From a checkpoint of a small transformer trained on Wikipedia.
Size: 12 layers, 5 heads of 64.
Training: a variant of Muon for these matrices, 647M tokens, 4933 steps.
Each number is 500 + 40 x the weight over its row's rms, rounded and kept within 0 to 999. Layers, rows and columns count from 0. Numbers have three digits each. The size before them is the row's rms in percent of the matrix's.

# layer 7 MLP gate, 640x320, rms 0.0772, rows 0-80, columns 80-159
111:536499466520491555449520494526431498513489498527504499513434481491505482544535528474545470582472546498546518374503495544431509442487454539577507497460531516488501544477469527587462461530486406452494490546489507538517475476551495485483507479
091:459538436512533525483493607493513389516539452517506499544513431468518496521449438420524467478488525507508523594527466520519516486523509533490460497432447500478439554557526499483462519454475477458459466570498520476493537516521461552498499512
090:474489452442573523492479490475510519494485490478497490458424523456494530523432511550499572490430563532529517562525500543543493473426462469445625545479550513600537452527567459547474496431514414449512531592500475466511493534589490447476418474
096:501492537435532506530483513509563543584575459506570476475632458526405492449537543508481546466493460516509495490552506526521589527484446520499513483550446462478440529501550512534493461532577549533467549526486506481591526482490498445539498461
096:482513466463543503506455539461497551512494492462552512485517536573424502500479556513495481523449484581482532512569445472509506543522440476528502539474480508501503508426464461471489508573533515580419524556516514558499583460492490517421513486
102:467425490491488420490457508484510507479483502521564543486482465477521481535538533501527500446518524546500502470605480455497434515483488529506505547372462442482475500509526477443426534508512482475473467534459545519530468474405537505508505496
091:442464522492573541458419483485463464463425482456490563512442471480570473516570520447526464527488521580513552412551516517456483537509569431521552565495485512506480527483495474410490531521485521488469523662468444468567474519583563466467527505
102:526483475500444471469579528500525500538499589478482509489543518470519507474553542524504541535445485475501554508453496472499521451554485497447431510506508469505486528457471530502449517517474504506542524452499508484537546425522573582543459599
101:481502488536486558539495475541494544528448507504472503569499497521455552521503479560507499455480532545554530534510544567446567558450530526532554432469391520488520536574513493496525545492493523538457478455545546484545472492554451477450458531
096:437543512486443552488506531484550503490470524622441437473467522471515446455470589544539442456538534453397498492519492469507440488415485502520527543464578492477554507524530453527467451507521493482512490500555478531512472536428523525548497494
101:460488543526580519563543446563487516570473486514577555538408484492452477524477457449548449528538488545528584490454492533554522426472497521535517485585489521582451473574544523464456535465514587444499506521498548587452541469411469535527463496
100:496491508493514533557456497449492570477499511562508428528542499497429468455532476585524470517554469605544465563575483585507465487478514492513552517530514524588492474514468505418464561462554508383553514543488514511450531469527516464535514538
106:471416534466437534493484544539493528467476449494508445481503474446411532491520507623496446524447518505508572458606569428534467537515517506504548530535490507514522529462530529515448548461612542471488493523595482504536487513534511566499476490
100:504440516504452505554503511501491530421479462464581503553557447556567487578531472546479488451500446486524458516529573546478479450547535495479480493464523515434505432403400512572508547480468534432455478538535433504549505447565482518509457569
100:524478565508507515469549517438578490560481525494524460507494494552516518463515504439476455557480400525477524511431572487537507521498457547495543490443510492495580534510450534492418473537425486565505519568504490515540568414430562459471573525
104:487502587533476499588471463463503528531435484462461550573499516562470506483487508508534441516485499524523508510513492464503513490530518530489428479479493431532418546505453516534568525549536484571531463470525469572558439485453514555510479479
104:488511510540504529458517525498500515551404536449483459479458527503490464528490531524504544465573477515527505516481488461452443507480499557555468490495518437431555467470444523494524503548515482473451519530522481542517558489488541524576460553
096:492487484484535529492419496539498533484576448495523464572450531515524517495451482479472513489533547482537463496493503494507452519470382463550500421491472497532463511497514481419497516479558476491574392476539443496404499506559552467472462523
108:467552520580528476534470458529517470515499495487466533500522460438496489546539519475470485511482540544460539396551488494514516454586504442495477526545533472481459460503507478459504500525496514471471507512479444445488525498538486545573463468
100:467504436434485539546485565475556498559489480462540472596532461509444477500539501432501347499510478527532498467489494550503550518514510540490529513534490520429500503571436525527494455496516454486455493623471535504507464525487475446565456471
099:497583460537524485436486550540576543425457409483515547547495461465473493540522527522481469500553484509524466477553484538448492508533533505555504471525543492505467452469467490524533492545507504436481496595480503484473478494521520483532450556
106:423510434468514544484486534528517503409484475562494489508489469540449451534503502421477496527535531497476552546511578509532447506423521515517499425476455467497500497513495440507499436532448465478488516493457572552452525546448500521600550507
095:537568460498536469497502450509405447443517470497466503462514525518401487525481503518493505548495477522465454582485480503517428541536461467518545538481483507475521453571516498521457535495479467506500522524504470507532489458534507544460493544
102:523525456479513497494530481522576454541493499555598562420509490517458526535531530523497416507551512526501473465465444516510516427513576517517518478456501538505543525520501545515503490530494518482522488509483507439516481474516509469431496509
100:512465580524502500456485483531517533457496534482553430512549513475471528529508566492489446547524568464509493530495547550477512454438465502470426579533542501538556518487456548511497482504552465523478540585499511476458555499507546494489486509
101:473533493480563423492470568480506485579508534453546518583487532486532503545488492452488486488528536500468480500575508529483570554468529449500493561496422524527563496480472513453458463555515539468489506524522539415452509468496451480458462472
100:579486438508442502514539539533552550493519444517525461540463508520457448475460486447471509534573475489522494478496484576459507546515438534517489509485545498461496464497484592525482460482503519473543489497525582542468553470523575442440568465
102:483495488468550491571486520452513502500473509514517555492509467452443499489497514511531524512445514560480464489553522499488545461435570478513540493500430493464462499449461484519505571527479418458501537556453528516400516523435469550446479516
097:556466433537515540531519554492556551495563507484432507550482532470470465527502468485516467496595489522499528469468548491496548504511536489524517448487421520571512445527551467560418542500503479568506502520584502532460523501477456637550503520
092:418488563528544488514484454525466468512482472461562528512570560444478442445472483516505482488521499510571497499525542479518415527503402469476538454492404560486482515527504499523507477457531518487460512504490486501435532525461510475437512527
097:501546540490490495469435513488488472513482455475559527508483511473449568450525478520490485448524536518468482529484512581505439438476536508560546534456463518492533547536532485475518532531414497516440536561517515533548432481436480528485416528
094:495511441514448558558465494472494641497506570439445577476495562534510502543513459460486474470555450533457551515482550522465482587500495454479506459466558401486506573517547393502461593472471520469492472528470567494478563521584423513540502472
100:527491535482400523430557472500528552418503443462549524455484481533425517535500458523526447480482477521523555554485478501490533458483494457513497530522525479527514436463493486523471525479556507474488551528501442476576528454529488498537564612
101:503470469511509513527583455485512564550488548397539536436489473500470500519467539441521481483542567511504530428500533484463499485441409439454557514530536466521559506488598486442543570474534549511528485411531452506482484484514493484527449577
102:517458528511422449451572632502495507476543479568502489561539504489459510468467504541496448501444543483464501456508533509494543479464469432494466444553544510495548501505513398503496517478547519521485493501544458574417532491537467533545535461
099:493498503573488519436491491556547443492490547491496489462528479512504464529570439427470493503522512482520531512524527488488454511459490569502575528506470534474522484516478576491395490449531448516441543507475503565485541513501470495505516493
098:499466533543539450489485549470458462464524502480487498509527420524474551491571582500540542531444526442470599568507479507429468521490467434476420454523558598529529450500495541558479504420470461457427477540546504524453455504491366508548554528
095:466455533526486489497492515488505522551463465464519548537549563522455572559510512509503565539543496429537426487519442475508586454486477430476482545460534414492461522505467494493481422507559452571515543486539470473473566492472452556504477493
092:489451459489445488475472514541463542512461475508481461461614467482506535515529506555502501545523468474474520472563544463535438521440531490478552533511515487515507448494492560593442492471507538476499456470431531490518542444551457495492475496
098:471480491528495443488530403482510541456516468484515518520523514493516513512488454560480442452487534485487518537551466488464487432510548533496503464533533451500416496462507515528471460505526484510450487491468482454481516480522507482536462531
086:492554445545522523450528475448488503493518575434520395529535568493513501457510457533485558513472495469449431430447457498483509467571539550527485535544510486479471511480507493489506410462437471489502437523452428505442486528492545515514513459
100:473511561477599473475532548540495480638447475476537462496510475525535462443490514493483533529543479496522474463514614542493531580482518537513479434577518518496463479576501592433473539566500488628444465553509552569509525478495503500512545522
100:431506451538462410490464511545525497586473473522548538548437545520438427480501457455514491455474444524494510600573533449506510512519489542506448529535489472463482551475463491482512449487424502433519500507489551564512549465540521522432479479
101:553474484553450552498542550445533493502489448534471489459507505452464543497499461505559501460539521489546461530506539490439421470462504529508469536457512469477492487512502462550467460489493496479497489516493552494506559445443477531477546541
087:600523493480453522546559495530456551481455531505434567439506493498535500511430486528466506504518528458450538421529473521593489496526570487557473513527479523437544491465472472506512463510506493486497483470449467455503469457548561504496507450
107:529492479561533431452537490497593530470496469506448516544543564488445437528544413416521503534554401562500472567569472416493537559513559507595503581473511496500519456520487464452472480469481540558453522537533566514482486484557501534439503589
102:495467552466505445436487629505498473559463479562519505540458500535446480478503574495522480455574480553485491474508482478532477455463520612449473469555542494498497442477438525472507558412518511512458529533535572480462467516513467494511448591
103:492515445498479508482485526500531517476483531421538504442494520515479493467487457517510542402494450536523551434503461516505549470487465483531452523489415454529507489576482490512511489502570497445481479527538528512446531577504525459497525468
100:555523507523491480493510449467486547539457561470497360507507544530563593517491519481497456554476513464490461541570451471499437512523535478591469456561546473494480530526481519499448479520480470489473576466459450518457475425521484545504460465
099:561454499470522457552471499473482509560433466431496448498489484458459475489472474415530477499499481533572476477540590438513543500515512526455507509461507522489548507450509494534531525413460469536455434540510473496482521530535545505449488560
101:550426527523492505497475619486502528547460414509451530510486490520546562471549523434511479492512581496545557506504467501520508527468477516483528487511535538473509491554463486528469489498550502513487393565546534549569508557544489466472498453
103:489583496458516576497475417555485472526508415515519531527498516595412475482479523437452487488488538564534520544451489528520510487454578488517535514494464452527428460491509464490551527511471518442460442504599545482507519485398485486564526539
100:534553516476528576582466475500567444457519467476491446517456466447452536533434434491486527556537513496493480534442499431483502515477453495509484463476507475552545519522493436541521500455534455496492392467499507502509515517531502466556487533
100:497522554495497563491522442511461542471458501570464491483503486496474483546481497555532473472465461566489543502520565464462416538545465487547546581442485448491504506480494565451502490486518503475426592477530501466517484500472458528479467544
108:497454548415542434504548470583557434577470449467564532484529534478460524473494460435542487490490466518528517477507524456523442516475490529432452439527463525570411526504449503524509500495520506531515473535446459512557518452499459517527503491
104:511528470489557511499544474569508499564486463520562568513510515496532519518489459517559537495486490471490532494477561454544454471507488527493528552517492417388547455559485615499483544603526459526443555503490441430490442466432522548479544457
094:564519473482546498555496456481456470541428499432525479501527506598577468558490467509466508549549507509458496480437598457458419416554464450423451428486524534486442477536489454462490517516521519531537522502489558502507508525480484419480437462
098:476489521485433573456502499534484569439535515524589422497443475464506460426499501468524515501474516590455516545514484560520489529415475541528454451561509540457446518531471481462438519442445517525499524463507521488510479471513497502492494520
099:482611513504524528519453570491495485464469463521432483483518537544468503569452495524534466493465509529496540539493472489509423529442551515504522433474488494473478566430525502489494502542473522483469540450472510545494526528575504552516510483
098:510550456450441509448470537568493466481483457437486502494500529484499525511548451505526487500552521517489601561532538539492469455441473516496480455508485469537468496485586514499471543503531526487501531496501519502485555467509490497473519460
096:569548478527574464533528535435474545479489486576404501514464607520523437599532486464557536459546444510499551522540492546529492520523493488505545504515542524517509462492497480519546496545532474432412469507570558445440562445558534519498426551
103:479503532516498464489514391490469480478509502523509555507520430499504506522586484515528531470525508510532459459518443549442489503474420476530557515511506498528435482495573442418543539489412473566530495484560516502557530507463457496551542474
094:518527522487464517486515511445540473523425512410541505483501526556563474532464482498515519534515504498506508538488533585514469554511452445439475547498459539563532528478490479467502508519525560548477530525454524477544484517581501518574504531
092:565520460462527557473459563495508493499431487514479628516519520552509496505457512500512479442442519518380494516468521579554486611482544439490482503482507541502536490486549600504502524446558470459453463525490504545506459509426519512545484522
097:599514526502484481490468470457426495498518515549571495451485459535514526497551532495467412513558522580485454499514551467554515452468504470450527543486564475494431501511381474469423480537514465458483459471487496522507445464496433508486508570
096:522450475548510473473485501527537495454398529424517560551513467491511488495507451485576478483512530495478518557494448486495503569501498580548509544503523491472442521554516459551507535555507547500504551415477536549520530500461437548459492531
094:468492513466558512506432495441497454549544550520459508540478500504438443536466528470460535428534439516549592510547547515521461510461457504503555454487483498533481486526518506550524511469562455470498537553556533487563477562546452504531511463
096:514505516463531547503505427505497468531520532456530570527447501446454478452461446501549437399515465473521489478498539517466566497511505506501510451508528438521518483440491454551499548517581523604452470558485512424482507545484545519487519497
102:481477479526500488474553504526489552489482494519566491494444543564515501478518547500526478601523458462535496540518469447501573516455544520495456508547520528527446478536530541461482513546547522520432497513576510570480484530596452551513497500
102:501464542523509481460521472505575517394479511524484595557480541538439530412493571513473453487551540501552588494489516501532503495517512552560522429485534472521555499394543486460488473488531571449496513497579534446527492494469517530458463550
100:504537521484482513457499420562475495515433428472514539544486509525474479558517476495582440487535521508449489507512498454488491501527371491443417513509554586566460479548553469531489488523485430444537464498479532504468519529474576525495401509
093:455502491435490546551493493454460555468494513495555544563485457408526501540558478490493454495552498506419578518573604456520563502511551543583442526466564517473497568539404554491426536506546546496575530495475531496497462475503497485464536449
103:534536572523555531491474503609527441510588508512464448453476519456565518562436503505478474477539527468530550522468462471547470525474509542584515487559423511601496505519489493522454472498495470442510474432535584507469417432493464561497546562
099:473463459504491536587549531515572480543485479443518462594475445474517484481503597447497432526474448511419477537534467437494536535483473514532489485479498467517520545507460416536491516497476484490488469578497471492474496381506498500480468542
102:559493524510453493521507434463493488403514455503539443484554490544394582456516464553513518590453488514501506499478438498492461515467452507555526530534520567442430524532511490486542534480564512492509495582520539489518479556558449429512538453
103:471460530609535551472532475543544556504480546476505538533517511482524495494499485535569492454506453499554498535591534493401573567492512475499499486475578473485437493500504559484496528520466463468462497506486524511502512489480482496422469614
093:469477523494517480524442454510438482444519533528529426521547483486596448471397506504532487498492482504504451471579511492499491490550464514465514494611533498504448466515457536496524521518448512565483495551541461522528569598560485480443455545
104:458409561568523504454535474548431498516581525418515523536487509513433486522480440452491528426578463409512486468492494464567550591433509509477456496405553568485431531543545490507487452432559414489445505497527551515485504484489489467477509523
100:560466461533463487548559506485519544531525510515507510500505541493502490528522512544534475471482460532575557501582565450434487489545446440503480497528468496498508540429581526443476551480468570546546503456572413512410564489547534440492463550
105:551559547508502505549484513450522515510397476519521438486546575484484554509505470567442442518497477521490490503537504520463510450500482555437522451521517529438466565530495472530516506478582512546492462540427543452482556508506486462435515506
094:487562449553477490461482486487539405458525505510491487513532510488474520469455453423481457494499555508513594469497490529483498487508499443432528490443578533497533449461490549524453457466518503421508545456553548490455484520510571528525473467